python train.py --n_layer=24 --d_mlp=512 --vocab_size=2899 --norm="rmsnorm" --norm_place="pre" --rope_base=10000.0 --bias="none" --init="orth" --init_std_qkv=0.0358 --init_std_down=0.0513 --lr=0.00991 --lr_head=0.0125 --decay_fraction=1.0
Each number is 50 + 10 x the weight over its row's rms, rounded and kept within 0 to 99. Layers, rows and columns count from 0. The size before them is the row's rms in percent of the matrix's.

# q: layer 7 attention query, 256x256, rms 0.0359, rows 0-52, columns 128-191
# k: layer 7 attention key, 256x256, rms 0.0359, rows 0-51, columns 128-191
q0 097:38 63 47 65 48 49 55 53 48 54 54 42 46 41 36 55 68 51 53 49 61 54 62 55 33 46 48 41 56 49 37 48 53 67 37 56 61 47 52 62 45 46 49 50 48 55 55 49 39 57 51 63 48 68 33 51 63 34 49 64 47 59 64 36
k0 098:56 49 54 66 54 62 45 62 44 47 44 62 53 34 39 42 56 51 45 58 36 50 35 55 53 30 42 39 53 46 46 61 47 57 27 70 60 27 61 52 51 52 49 43 65 51 57 60 42 44 39 47 71 38 58 50 57 55 48 56 63 47 69 49
q1 122:61 35 38 50 43 41 49 34 51 60 51 48 53 58 52 56 51 62 27 49 42 44 22 49 54 61 52 48 63 47 46 49 51 52 56 61 40 46 42 53 36 51 45 49 60 50 63 47 49 44 35 57 56 57 60 54 56 40 54 62 67 74 39 43
k1 110:40 41 64 49 53 56 59 71 63 66 57 67 48 25 65 41 64 49 53 50 50 60 58 46 39 56 37 47 45 65 35 37 56 50 45 45 59 25 34 46 53 50 50 64 48 60 34 44 35 50 45 31 65 41 51 52 39 60 59 49 58 36 52 39
q2 104:43 41 56 42 46 42 43 60 59 31 37 63 53 69 71 52 29 48 54 63 48 40 35 39 43 58 62 49 50 42 62 48 50 49 52 31 43 65 38 35 51 52 57 57 61 58 35 47 57 51 29 39 53 52 73 53 55 54 46 43 36 46 50 56
k2 095:30 34 46 49 34 47 53 24 52 56 56 43 40 50 53 45 49 52 54 51 56 71 62 51 62 56 61 61 47 59 45 41 54 41 57 66 26 52 45 50 55 54 32 49 53 50 40 56 51 45 60 61 40 57 55 48 50 50 42 49 57 48 36 60
q3 098:40 49 72 64 48 52 46 49 50 37 53 49 72 48 38 47 66 60 45 44 59 49 40 46 49 56 36 32 52 43 36 47 51 53 48 59 71 33 37 53 43 29 53 42 63 48 44 50 52 51 45 43 52 42 59 56 38 35 48 47 67 56 56 36
k3 094:42 47 47 46 40 67 58 74 47 51 50 39 67 48 40 50 60 55 55 51 53 41 42 62 42 41 44 55 42 50 50 49 43 24 48 47 42 40 66 44 39 74 45 66 35 46 70 42 55 50 34 44 60 48 49 47 47 53 55 55 38 60 62 44
q4 099:54 50 66 69 41 32 36 52 46 50 44 44 45 63 61 77 58 43 41 63 46 38 49 55 42 35 36 51 31 39 58 50 43 60 42 71 54 47 60 48 62 48 34 54 47 26 41 45 39 61 38 53 45 57 41 49 53 45 48 51 70 58 48 48
k4 101:45 50 42 65 51 54 72 53 21 51 47 57 52 45 60 60 66 64 40 46 48 50 52 52 43 50 51 52 47 68 49 61 51 44 48 54 57 32 44 34 51 51 37 38 67 60 58 50 48 43 56 57 54 43 66 39 37 38 47 40 28 61 43 44
q5 098:49 47 46 41 32 48 53 50 53 39 52 42 57 48 44 57 45 55 49 50 70 55 48 61 62 35 59 66 59 68 36 52 56 49 43 37 61 48 50 26 57 58 67 36 62 37 58 44 65 46 51 46 39 55 55 47 50 52 54 63 55 70 53 44
k5 099:41 40 29 44 47 55 49 30 48 41 57 54 53 76 44 51 57 54 45 52 41 46 53 39 33 26 60 40 54 44 52 39 38 49 66 30 29 41 51 31 52 50 22 58 70 49 33 48 49 54 56 41 55 50 54 45 53 57 51 37 47 53 40 41
q6 099:63 64 54 47 54 36 41 61 36 44 49 63 35 48 64 78 63 53 43 59 58 43 75 57 64 42 55 50 52 51 49 58 49 39 30 44 37 44 56 36 41 47 58 30 58 48 59 44 43 54 67 41 46 54 42 47 63 44 61 56 37 47 37 63
k6 099:37 50 38 40 43 50 68 61 50 59 65 48 52 60 56 49 55 39 56 48 57 53 57 41 52 52 49 63 57 58 55 45 57 47 65 56 67 48 40 54 40 52 47 28 47 52 49 62 57 62 67 45 41 55 50 41 56 58 58 35 60 50 58 67
q7 097:52 50 29 48 41 36 60 37 53 34 53 48 45 48 55 50 40 16 53 42 55 57 62 47 61 61 60 48 51 44 61 32 59 46 51 32 51 78 42 45 51 75 55 33 53 64 38 33 63 41 38 46 51 53 71 47 54 63 51 59 44 58 46 55
k7 103:48 48 44 46 39 53 53 35 54 49 57 40 46 53 55 48 48 46 49 54 53 57 63 46 41 41 58 40 39 42 44 29 50 46 45 61 30 38 53 62 50 34 48 58 60 60 41 39 53 53 57 46 46 49 62 50 70 61 45 53 53 60 31 58
q8 103:49 59 50 51 41 52 49 64 51 63 57 50 58 35 46 32 42 49 53 47 33 59 57 48 51 54 45 40 42 54 47 66 42 50 45 59 57 51 41 55 35 50 47 57 52 46 57 41 53 54 68 32 47 43 56 40 44 48 43 54 47 55 55 41
k8 102:61 31 69 54 64 52 65 62 56 58 42 32 49 28 46 35 49 32 56 41 50 43 39 49 49 52 38 55 46 52 45 39 38 57 38 40 53 40 55 47 58 54 51 64 74 41 42 76 48 43 19 59 45 56 56 42 43 51 43 55 38 41 55 36
q9 094:54 58 47 58 55 42 50 56 41 43 49 39 56 45 43 64 54 48 67 55 35 38 48 56 60 37 48 51 41 45 47 56 51 60 65 40 38 33 53 60 66 56 53 45 51 60 52 64 41 53 57 52 45 47 44 65 35 49 49 55 53 51 54 59
k9 097:55 54 48 47 48 47 63 32 42 70 60 37 54 42 60 42 25 58 45 59 42 45 35 29 61 77 36 37 47 50 45 56 51 47 59 52 56 50 64 62 50 51 38 43 41 34 53 52 59 39 41 46 48 30 45 53 38 58 50 53 54 51 57 52
q10 101:43 42 57 44 53 45 65 33 48 45 63 44 60 42 46 50 47 69 63 47 40 74 47 48 37 46 47 42 62 45 47 49 59 46 65 27 45 39 59 50 54 55 58 53 52 60 61 55 39 59 44 40 31 48 37 56 42 62 43 45 59 37 54 47
k10 088:45 53 53 45 66 58 55 59 51 60 36 42 42 36 39 58 56 59 38 52 63 57 62 36 37 49 61 62 45 27 43 67 54 51 56 38 55 57 57 54 37 55 44 42 49 42 56 47 30 45 69 45 67 52 53 40 70 46 40 77 32 52 55 50
q11 096:61 56 39 48 43 61 44 54 51 46 48 47 51 68 54 63 60 54 43 62 42 54 38 54 45 48 55 54 37 70 64 54 63 54 45 55 61 51 60 55 45 60 48 49 36 48 38 49 37 47 73 42 51 43 48 67 51 31 47 51 64 55 49 41
k11 093:35 67 42 53 41 60 59 53 26 53 41 64 75 44 70 33 52 39 58 60 55 43 49 55 65 53 52 59 38 37 35 43 51 59 43 71 39 31 49 49 52 47 39 48 53 40 64 47 78 38 48 60 48 60 30 40 45 51 40 49 47 52 53 36
q12 092:48 45 47 49 44 57 43 44 57 40 42 61 50 53 52 60 42 56 58 56 35 45 42 40 47 45 46 65 51 55 48 61 66 62 51 45 47 46 45 47 45 59 51 53 46 31 56 63 36 45 45 47 50 55 50 47 71 55 48 40 46 41 53 39
k12 094:52 45 65 51 59 68 44 47 49 57 37 47 55 45 40 31 45 56 53 43 56 48 42 63 47 55 45 64 58 48 35 57 48 47 51 47 50 35 50 45 40 65 47 49 38 61 45 46 53 54 49 50 67 34 34 47 37 40 50 50 43 55 48 45
q13 105:56 56 65 47 58 56 45 48 59 51 40 38 61 54 57 63 59 39 39 42 68 51 38 56 62 51 67 60 54 52 48 55 40 44 57 63 57 64 59 60 52 50 37 63 62 56 73 60 61 34 48 45 36 38 58 46 49 67 30 40 49 34 67 49
k13 101:57 62 46 52 79 19 50 45 37 49 33 64 37 44 53 54 44 58 56 61 53 59 57 57 36 34 53 47 60 46 40 50 33 59 45 53 61 60 42 55 56 46 59 47 60 61 36 55 29 54 50 52 58 44 53 49 49 57 42 48 41 56 48 33
q14 109:36 52 50 48 58 56 57 45 56 59 63 50 50 51 46 59 49 45 58 60 50 48 46 26 65 48 43 48 43 50 38 43 58 58 47 72 28 51 54 64 55 37 32 57 30 44 54 68 69 66 49 38 51 47 46 63 56 31 61 52 54 61 64 40
k14 100:55 67 60 51 53 41 51 56 45 34 36 44 53 32 66 43 66 43 38 59 40 62 55 59 53 49 66 54 33 38 50 72 51 55 59 57 60 39 37 53 58 60 44 57 41 33 56 56 41 55 43 59 34 41 68 59 50 35 36 56 58 42 54 51
q15 098:44 39 46 64 54 42 61 59 49 59 41 48 55 39 58 41 61 42 34 48 43 53 42 54 36 56 48 62 38 38 59 51 30 57 52 46 51 57 53 54 45 59 74 39 63 50 56 35 47 61 31 48 55 44 43 66 60 54 47 72 54 41 58 32
k15 097:52 38 57 36 74 70 38 47 51 61 35 56 56 52 54 66 64 45 51 40 53 43 45 43 30 60 67 42 39 39 42 45 35 69 61 49 40 36 60 47 60 47 53 60 50 32 52 51 47 59 38 51 58 36 38 51 47 59 63 47 48 52 67 55
q16 108:49 29 36 32 51 62 49 70 59 49 47 56 47 50 54 55 57 44 53 62 34 60 50 45 45 54 59 49 62 43 57 63 39 57 63 46 31 42 54 37 57 52 38 40 40 74 56 59 37 52 37 61 54 43 55 33 66 48 70 53 53 56 54 51
k16 102:55 47 45 43 52 48 39 40 61 52 30 65 48 43 19 48 63 49 44 47 39 50 54 58 52 53 53 46 72 40 61 46 58 41 42 57 32 56 44 38 50 54 50 51 68 54 41 45 53 54 55 42 50 29 46 64 50 66 55 47 55 36 32 41
q17 102:60 43 43 67 60 51 44 48 41 50 45 63 44 40 61 55 44 41 49 70 42 49 37 55 32 57 54 50 52 57 44 60 56 35 45 66 36 58 46 60 44 45 56 62 64 58 44 59 52 26 44 54 22 63 49 59 48 56 63 34 40 62 48 59
k17 104:47 55 63 40 34 35 54 58 38 46 53 43 55 59 60 36 65 76 42 57 56 70 44 65 45 56 53 64 51 27 36 52 56 41 53 67 42 41 43 54 55 33 47 42 46 62 52 48 36 52 58 48 61 59 60 36 64 47 65 48 30 47 45 46
q18 096:41 58 59 42 50 36 44 52 50 41 49 43 31 63 38 41 47 47 58 50 63 72 42 36 55 58 59 37 61 47 61 56 58 40 36 55 52 70 50 50 49 69 31 63 41 37 52 56 49 45 48 62 57 65 56 53 48 43 39 61 40 62 60 37
k18 096:38 49 45 66 71 70 54 54 50 45 61 45 40 52 70 48 44 53 54 39 64 47 65 45 37 52 47 51 43 69 66 55 43 55 75 53 32 51 69 41 44 63 52 40 45 40 44 37 33 35 59 54 50 53 36 59 47 40 48 42 56 55 42 56
q19 099:59 44 55 53 66 47 57 61 61 52 43 61 42 52 45 53 33 69 42 58 47 52 43 57 64 53 51 61 52 50 54 61 36 54 41 59 54 45 61 67 50 31 54 47 46 27 64 56 42 50 54 69 58 43 37 45 48 61 51 40 50 49 57 51
k19 094:61 50 62 55 66 38 53 63 51 26 34 59 56 67 54 59 63 46 36 40 63 34 48 36 45 47 61 56 53 33 45 48 47 52 46 42 44 40 39 41 36 56 43 58 53 54 70 34 41 43 58 40 67 29 43 53 42 73 49 57 27 51 47 51
q20 103:65 57 41 53 47 44 53 50 41 45 47 46 57 42 32 62 42 58 47 40 63 45 65 36 45 62 50 50 53 45 50 55 41 53 47 49 69 53 44 53 57 64 56 59 69 43 49 36 45 63 42 68 49 57 58 48 66 33 47 52 51 43 32 59
k20 095:36 44 57 59 52 73 52 54 45 73 42 42 40 45 68 61 61 43 46 59 51 45 59 61 28 49 55 46 54 54 36 52 66 44 50 60 59 69 31 62 47 55 68 38 48 43 44 50 37 51 48 38 36 70 57 62 56 53 41 45 45 42 60 50
q21 096:72 49 41 41 48 52 38 73 38 49 58 55 57 53 48 32 57 44 47 48 51 61 53 41 34 42 61 34 35 49 71 60 33 52 54 57 45 66 64 61 53 46 46 45 48 40 50 40 48 47 54 72 41 33 42 58 39 55 43 52 48 60 50 41
k21 104:42 55 41 66 61 47 55 59 49 49 60 48 51 38 46 53 36 56 65 37 47 48 49 38 49 47 45 42 66 47 52 40 50 46 37 54 40 24 60 51 39 37 47 35 36 59 46 41 41 67 41 41 41 53 40 73 31 60 45 37 49 60 39 57
q22 106:31 55 56 73 55 30 41 36 52 58 49 46 72 40 54 29 52 50 46 48 51 58 57 43 44 54 54 53 38 53 37 58 46 47 52 53 37 48 40 56 58 29 49 47 41 26 52 38 65 43 48 50 55 56 44 44 58 57 59 51 33 42 52 51
k22 107:69 52 52 54 64 46 44 63 46 57 38 40 35 54 30 48 22 34 68 68 58 60 49 65 57 53 49 72 50 44 50 53 48 49 46 48 54 53 61 62 42 60 47 69 60 52 52 40 37 56 41 39 44 67 50 53 72 43 53 58 33 48 71 54
q23 105:49 50 61 64 34 35 60 42 62 60 54 56 33 48 40 39 60 35 60 45 70 38 52 49 48 48 51 57 53 51 52 44 57 34 29 47 36 41 47 51 66 56 39 53 38 37 34 38 44 42 54 41 62 60 43 41 29 57 54 76 62 61 63 65
k23 099:38 54 41 41 33 60 36 41 42 58 63 36 73 52 60 72 37 54 41 50 51 77 43 57 45 43 48 40 54 56 55 44 59 62 64 45 51 41 42 33 42 58 56 53 40 48 53 30 56 50 54 57 63 43 34 57 58 44 59 65 58 52 69 52
q24 097:48 54 46 64 62 49 61 49 48 45 50 58 24 56 62 67 46 54 41 65 45 37 57 50 53 42 49 68 51 47 44 51 49 58 56 55 58 41 50 61 50 46 56 53 50 51 46 66 41 47 53 46 64 66 59 59 39 38 50 51 53 43 59 42
k24 110:47 75 40 48 38 33 39 48 46 42 39 57 42 53 62 57 59 35 33 35 63 53 58 53 53 68 64 51 58 58 48 34 43 66 44 45 56 66 42 46 46 62 46 34 62 57 42 44 61 60 59 46 50 70 37 44 66 48 44 49 55 63 40 53
q25 106:51 73 55 43 53 58 41 63 43 45 40 59 53 50 44 58 47 35 38 48 52 48 48 87 36 61 67 52 44 55 22 57 47 31 53 47 57 61 60 44 18 55 53 64 44 56 66 60 54 58 31 61 63 43 66 53 52 60 63 52 60 44 70 41
k25 104:66 41 56 49 67 29 39 56 50 54 48 57 58 49 48 42 45 53 39 49 55 57 31 59 24 50 46 56 42 53 45 37 48 38 34 50 46 45 69 62 54 53 54 48 41 53 51 39 62 66 61 55 45 52 45 53 51 33 52 33 54 46 46 44
q26 109:46 42 60 44 56 40 33 48 28 64 39 48 34 66 49 45 52 51 54 42 39 51 59 33 63 54 53 38 47 48 52 65 40 44 74 56 47 56 48 51 39 31 45 49 52 25 43 47 45 60 58 38 57 58 37 39 50 37 41 44 47 31 53 56
k26 102:58 74 39 59 52 64 64 68 64 51 49 56 63 51 39 42 51 48 49 57 29 46 57 51 45 46 50 52 56 60 56 56 43 56 52 34 86 60 41 46 51 65 44 47 55 63 55 22 51 52 59 47 47 42 60 63 65 50 59 43 52 49 54 42
q27 108:62 54 48 52 28 55 40 28 33 51 52 43 47 48 30 49 40 48 58 51 55 59 52 51 54 69 48 64 56 43 54 28 57 67 68 60 51 55 59 51 47 54 42 53 49 49 55 55 46 52 39 32 62 60 53 41 60 48 54 65 52 44 58 52
k27 107:30 86 38 49 56 45 47 60 49 68 58 57 58 39 38 49 63 53 37 76 47 66 31 51 56 58 60 39 48 52 50 71 48 59 45 59 49 54 65 55 64 62 43 50 57 38 74 46 39 55 48 65 37 54 47 56 48 51 45 31 56 45 39 54
q28 103:32 36 49 42 53 61 42 60 34 41 68 49 30 45 67 54 52 45 42 54 63 63 63 56 42 35 58 47 49 69 32 61 58 47 49 50 58 57 62 68 31 36 56 70 40 50 49 55 32 56 65 56 42 57 60 62 71 48 54 46 40 36 48 45
k28 100:44 58 48 46 61 47 36 65 48 52 55 47 54 61 54 43 40 31 63 55 46 64 56 63 50 63 61 49 28 44 48 35 66 51 46 46 51 57 54 54 60 62 67 46 59 52 35 46 60 63 39 58 41 61 41 50 48 57 63 49 49 69 48 68
q29 113:64 49 36 62 35 50 65 32 47 61 51 42 46 34 69 74 51 54 36 40 45 71 35 46 34 40 60 42 46 28 41 52 45 61 36 59 41 44 60 59 31 44 40 66 52 32 46 46 45 56 44 57 41 70 51 49 64 41 36 47 51 54 46 50
k29 104:45 61 70 62 48 49 49 50 39 48 55 45 44 43 54 60 54 65 53 63 72 55 63 66 54 57 47 46 66 44 43 33 36 44 25 61 51 42 36 40 48 51 58 48 54 45 47 42 55 49 59 49 34 60 43 46 52 56 61 57 48 37 47 40
q30 114:48 32 63 56 68 59 63 56 52 58 64 50 55 47 36 48 56 68 58 34 49 46 31 63 65 58 57 57 43 61 46 71 47 51 53 54 53 46 50 48 49 43 49 74 57 58 46 59 60 46 36 48 51 58 60 45 48 51 67 46 51 39 43 48
k30 105:55 35 45 37 46 64 54 58 38 52 50 63 54 47 52 51 48 51 32 54 63 36 46 40 57 42 43 52 36 45 58 44 51 33 41 54 44 47 42 37 56 65 52 60 46 50 55 32 42 39 52 67 43 58 49 48 36 33 45 57 26 53 44 57
q31 094:57 36 50 65 53 49 47 75 47 52 59 40 55 42 61 62 47 32 61 50 53 41 46 29 63 53 60 51 43 50 36 68 43 59 50 34 48 51 37 51 49 39 42 43 37 52 53 48 53 53 62 54 61 62 61 59 60 59 45 33 51 59 53 54
k31 093:49 53 44 43 39 57 48 64 39 30 25 46 52 64 44 30 36 64 37 48 57 59 37 50 53 43 43 37 56 70 43 63 50 43 54 73 40 35 47 47 54 44 61 34 53 60 55 61 55 52 39 52 59 45 64 39 52 48 34 43 46 56 30 48
q32 100:53 39 51 40 52 48 59 53 38 48 47 50 48 43 37 53 42 61 54 68 61 48 38 45 54 38 54 59 60 51 40 44 63 29 26 49 26 53 67 33 70 59 70 56 46 66 38 58 76 34 45 67 40 58 44 48 52 40 53 53 57 49 42 68
k32 094:63 55 60 50 56 56 61 36 33 37 69 43 61 35 62 30 61 52 51 42 26 40 47 56 46 51 44 39 46 68 62 47 51 43 51 42 54 39 34 49 57 25 56 49 41 40 58 56 43 50 35 56 43 48 35 64 56 37 59 56 60 60 48 50
q33 103:31 34 61 47 49 46 66 38 45 48 52 53 53 53 53 54 40 55 37 69 42 68 48 44 74 51 56 33 59 45 42 58 42 54 47 55 25 35 50 50 66 33 48 65 50 59 44 48 54 43 48 42 64 63 51 45 51 42 37 61 49 43 51 37
k33 094:53 55 53 53 55 55 51 67 58 50 49 63 30 51 54 52 39 48 41 56 56 59 52 49 27 48 50 73 57 40 65 46 33 49 62 36 53 47 64 39 40 61 51 46 60 43 71 46 38 61 47 44 48 49 55 49 67 69 33 48 45 61 48 53
q34 099:55 52 45 65 40 41 43 58 27 58 39 38 30 51 50 63 53 60 46 46 56 43 64 71 41 59 48 66 52 45 46 33 58 46 38 50 42 41 54 68 62 35 51 55 48 41 47 52 48 68 65 53 50 41 35 58 72 71 34 74 50 55 58 48
k34 093:50 58 45 18 60 46 56 51 57 50 32 52 50 49 60 71 40 50 61 50 43 50 58 58 51 58 28 49 44 56 49 46 46 34 69 48 53 42 40 40 37 41 72 47 56 41 55 49 55 28 50 52 46 69 49 53 54 48 66 54 68 57 44 71
q35 099:52 60 60 57 46 61 46 50 39 68 49 53 64 52 41 34 54 49 45 55 47 48 66 60 29 49 54 63 45 63 55 38 29 55 31 34 38 44 56 48 51 67 58 55 48 45 42 55 47 42 53 54 54 32 52 51 31 59 55 68 55 66 44 52
k35 094:58 48 45 43 41 34 55 49 63 55 61 36 35 62 64 66 39 54 51 59 41 61 60 32 71 47 41 57 46 41 56 58 35 52 34 67 57 59 50 44 38 57 58 63 47 48 66 40 61 50 47 71 62 55 70 66 58 33 52 52 40 50 59 57
q36 097:54 47 47 36 37 53 65 37 39 65 48 54 42 52 51 47 48 35 56 45 54 44 55 57 62 60 64 39 60 71 49 52 37 70 49 52 46 51 41 52 61 50 45 39 71 58 50 43 48 61 67 45 59 25 44 44 49 52 48 37 65 53 60 65
k36 094:49 38 51 52 45 56 46 46 53 42 54 43 60 73 49 68 46 53 46 56 37 44 53 52 57 32 39 51 48 36 61 47 70 31 44 36 66 59 34 51 41 53 47 64 62 62 53 55 61 38 33 45 72 62 72 52 56 65 43 39 50 42 37 54
q37 102:30 55 19 42 49 69 48 45 58 36 53 46 43 71 48 38 46 46 54 41 54 59 50 74 39 36 51 45 59 52 41 59 65 44 50 47 52 56 59 59 40 49 68 56 46 39 47 67 65 61 34 48 33 54 50 67 48 68 53 64 47 43 28 61
k37 101:50 53 57 44 37 49 57 61 41 58 44 45 49 29 43 48 43 48 64 37 59 48 72 45 48 44 42 50 55 58 29 57 48 50 54 33 37 50 52 45 60 59 39 57 49 73 55 59 43 40 56 52 54 45 42 42 32 35 65 57 49 48 61 46
q38 104:57 65 49 42 53 61 65 35 56 37 55 60 63 61 49 38 39 41 43 57 63 65 47 40 52 49 46 42 40 55 49 46 50 37 64 50 62 55 45 41 48 45 35 59 56 45 48 60 49 50 60 35 38 52 61 48 56 48 68 44 46 50 29 59
k38 096:51 45 46 51 50 47 42 52 69 42 51 36 37 65 43 43 49 42 56 41 48 59 47 55 59 36 39 53 61 44 40 57 72 57 53 63 36 60 50 57 52 52 43 28 70 64 44 61 61 46 55 51 34 42 53 61 39 55 52 44 60 32 64 52
q39 101:44 38 61 52 62 46 52 56 32 51 50 48 52 54 49 36 69 67 57 51 28 31 41 45 50 37 59 55 46 50 50 77 57 71 56 67 54 46 49 34 47 55 43 61 28 55 49 66 63 50 50 70 45 46 53 37 50 54 53 50 50 64 51 45
k39 107:63 37 37 32 51 37 47 51 58 81 51 55 48 50 64 47 38 46 46 41 49 50 55 33 39 37 24 55 51 47 55 60 45 52 51 54 69 44 50 30 50 45 62 37 46 45 70 44 58 38 55 24 55 43 22 46 31 32 56 41 53 39 58 50
q40 102:36 25 43 58 62 43 73 60 49 53 42 43 56 40 47 52 69 54 51 63 38 23 63 58 29 38 48 45 38 57 66 53 44 60 34 45 59 66 54 58 67 46 61 48 61 68 66 59 38 69 50 65 54 44 44 43 63 58 41 53 45 58 37 38
k40 100:45 48 47 45 42 46 32 53 37 54 50 57 56 58 42 40 59 48 57 54 29 49 58 36 59 45 45 35 51 43 48 71 51 37 56 39 53 44 39 50 37 27 60 47 67 22 52 60 47 60 47 52 57 49 31 50 26 57 65 46 55 66 38 47
q41 106:51 61 32 44 53 55 48 61 55 55 55 55 59 56 53 50 56 62 47 41 38 41 35 42 15 57 44 32 61 59 65 43 47 45 49 54 37 38 59 53 56 67 46 56 68 51 57 41 48 53 57 48 56 36 40 42 65 39 62 53 45 58 41 63
k41 106:52 56 43 66 42 56 48 41 41 70 68 48 70 48 31 60 50 40 66 54 54 63 59 74 52 58 31 72 57 48 54 60 45 38 42 49 46 47 35 50 47 48 52 66 48 37 51 52 72 50 31 42 59 34 44 58 44 61 46 50 59 35 62 37
q42 101:45 57 49 49 60 45 27 55 46 32 58 52 64 57 47 61 51 58 67 58 42 41 49 65 34 42 43 53 63 45 49 62 59 33 52 45 53 45 48 41 58 64 37 64 50 59 55 26 38 35 57 45 45 70 57 41 55 39 42 53 37 58 50 24
k42 116:47 45 47 66 66 53 37 49 54 65 48 45 48 48 46 46 61 48 43 52 41 40 45 54 47 51 58 36 46 52 52 49 35 57 51 53 44 48 53 34 59 64 49 58 34 41 57 46 55 50 50 43 59 34 42 44 50 39 43 53 43 46 48 55
q43 107:63 38 27 44 57 49 65 52 38 44 48 31 45 40 39 57 46 55 45 54 42 56 50 37 20 51 37 51 57 53 44 33 51 41 57 50 51 54 41 52 52 53 33 72 46 50 47 37 51 56 59 62 63 40 75 42 59 59 31 64 44 47 59 28
k43 101:45 47 68 66 45 60 48 45 53 41 35 55 46 60 65 49 37 45 48 52 59 37 43 54 65 46 56 64 41 33 39 48 43 64 52 42 46 53 45 50 58 51 36 42 67 45 38 51 59 62 48 32 50 44 42 60 61 38 67 45 44 63 45 65
q44 100:49 56 39 51 27 48 33 57 49 54 44 61 54 53 44 61 39 55 63 51 47 50 39 33 45 53 64 47 32 58 59 50 54 66 53 58 47 60 69 54 46 72 56 50 66 56 46 47 36 37 55 50 46 46 54 43 62 54 51 54 45 42 54 36
k44 095:42 53 51 47 62 49 49 62 54 36 41 55 37 45 58 44 57 39 40 53 67 54 57 52 67 64 35 38 47 61 42 52 46 51 53 41 57 58 39 51 43 60 43 48 33 60 45 43 66 48 54 38 49 58 50 56 50 51 58 50 30 53 48 37
q45 104:52 64 57 73 58 40 28 44 62 48 48 65 64 60 60 49 63 47 42 59 49 55 56 49 36 54 35 58 75 60 48 47 58 55 54 49 57 64 60 44 40 31 54 60 43 54 47 42 40 42 42 42 38 46 39 52 50 49 48 45 30 55 50 41
k45 096:70 46 57 40 32 49 51 51 42 55 38 51 37 67 52 51 46 57 72 44 38 62 46 45 54 59 72 43 34 37 47 57 41 52 45 54 47 59 51 48 54 65 52 56 62 59 55 56 50 60 47 57 53 40 55 53 47 49 64 59 64 37 58 58
q46 106:45 43 64 65 45 41 40 49 64 34 48 39 38 52 53 65 59 44 45 50 58 63 50 46 59 45 34 39 58 49 62 48 58 66 67 59 44 68 45 50 29 49 30 43 59 49 54 51 74 45 59 43 55 52 56 41 38 56 56 40 41 42 61 49
k46 106:63 57 53 41 57 63 54 56 56 55 23 55 50 58 35 41 54 59 45 47 42 51 54 45 35 61 41 53 44 64 60 54 46 55 62 61 62 54 42 54 47 51 62 54 46 42 33 45 43 48 46 43 63 54 47 49 52 51 37 48 50 52 37 36
q47 108:49 45 52 43 48 58 52 46 53 48 38 48 47 57 64 35 39 49 62 58 56 42 55 65 50 54 45 61 60 40 48 42 54 50 55 68 35 58 60 54 60 44 51 53 39 54 39 45 41 49 68 71 48 59 37 53 48 35 55 48 49 25 53 48
k47 101:57 56 48 50 53 42 38 60 42 35 51 45 54 56 33 61 67 63 60 55 34 54 51 38 56 54 51 45 39 44 47 66 43 37 55 36 34 51 48 40 37 52 60 49 54 58 47 38 49 58 44 35 41 27 47 30 45 60 44 61 45 42 44 69
q48 102:49 53 58 51 66 53 57 40 76 47 46 59 81 54 38 44 62 43 40 56 48 54 40 42 31 66 38 51 55 47 55 47 54 43 74 57 38 26 42 46 41 51 62 47 63 41 63 66 41 54 48 46 36 57 50 52 56 37 38 50 47 56 50 40
k48 095:34 52 55 68 55 48 52 57 33 58 52 37 38 48 56 42 43 56 54 54 49 62 66 64 69 56 59 49 43 38 59 56 53 58 41 49 48 49 59 54 49 59 29 65 55 60 57 48 45 49 66 52 70 49 43 43 36 59 51 35 43 66 81 45
q49 100:62 47 65 41 62 37 70 51 61 47 74 58 54 79 45 59 53 48 40 68 36 44 41 54 49 64 56 32 51 38 52 59 35 45 55 65 54 59 53 57 38 47 42 52 51 45 52 58 29 46 52 40 38 65 45 43 64 42 36 52 60 50 55 51
k49 097:42 45 39 47 51 57 37 50 44 59 32 28 50 47 41 54 44 57 47 54 45 54 71 55 51 45 46 68 51 52 51 60 53 56 57 61 42 54 40 21 64 30 49 49 60 41 16 49 65 59 42 64 32 33 43 64 47 47 54 38 57 44 64 42
q50 097:43 50 53 67 28 47 56 51 32 27 60 55 40 50 54 45 42 30 50 44 38 47 40 41 52 54 42 45 47 50 31 44 50 46 48 56 44 41 52 47 47 59 55 55 68 65 44 59 53 63 34 43 45 50 48 38 65 53 47 47 62 48 56 75
k50 094:53 62 52 37 69 46 52 46 65 50 44 48 53 39 51 44 55 56 49 49 44 41 50 64 41 37 34 46 33 44 59 40 58 71 42 47 58 37 46 62 65 58 43 44 46 71 55 60 66 54 49 46 70 46 54 54 37 41 35 73 48 47 40 43
q51 098:51 45 55 41 55 51 39 34 48 61 72 48 63 54 47 57 42 43 44 58 50 39 48 33 69 47 44 49 54 43 42 44 61 36 47 31 52 50 54 51 59 53 54 53 55 49 56 60 47 51 65 54 50 26 57 45 68 42 58 58 65 59 53 54
k51 097:61 65 41 37 63 53 54 54 53 49 56 47 65 26 51 45 45 57 48 55 35 62 39 78 63 60 60 65 43 46 60 45 31 50 44 58 55 34 54 60 52 43 50 46 74 55 35 59 58 69 33 36 60 56 60 64 37 38 33 52 53 64 53 49
q52 098:51 49 46 48 54 48 30 66 57 57 45 38 64 70 48 72 63 29 45 41 49 44 69 56 67 71 61 28 63 40 66 53 58 50 52 61 48 39 66 51 51 39 45 56 51 45 46 69 53 52 63 57 30 36 57 50 53 36 46 44 66 59 56 50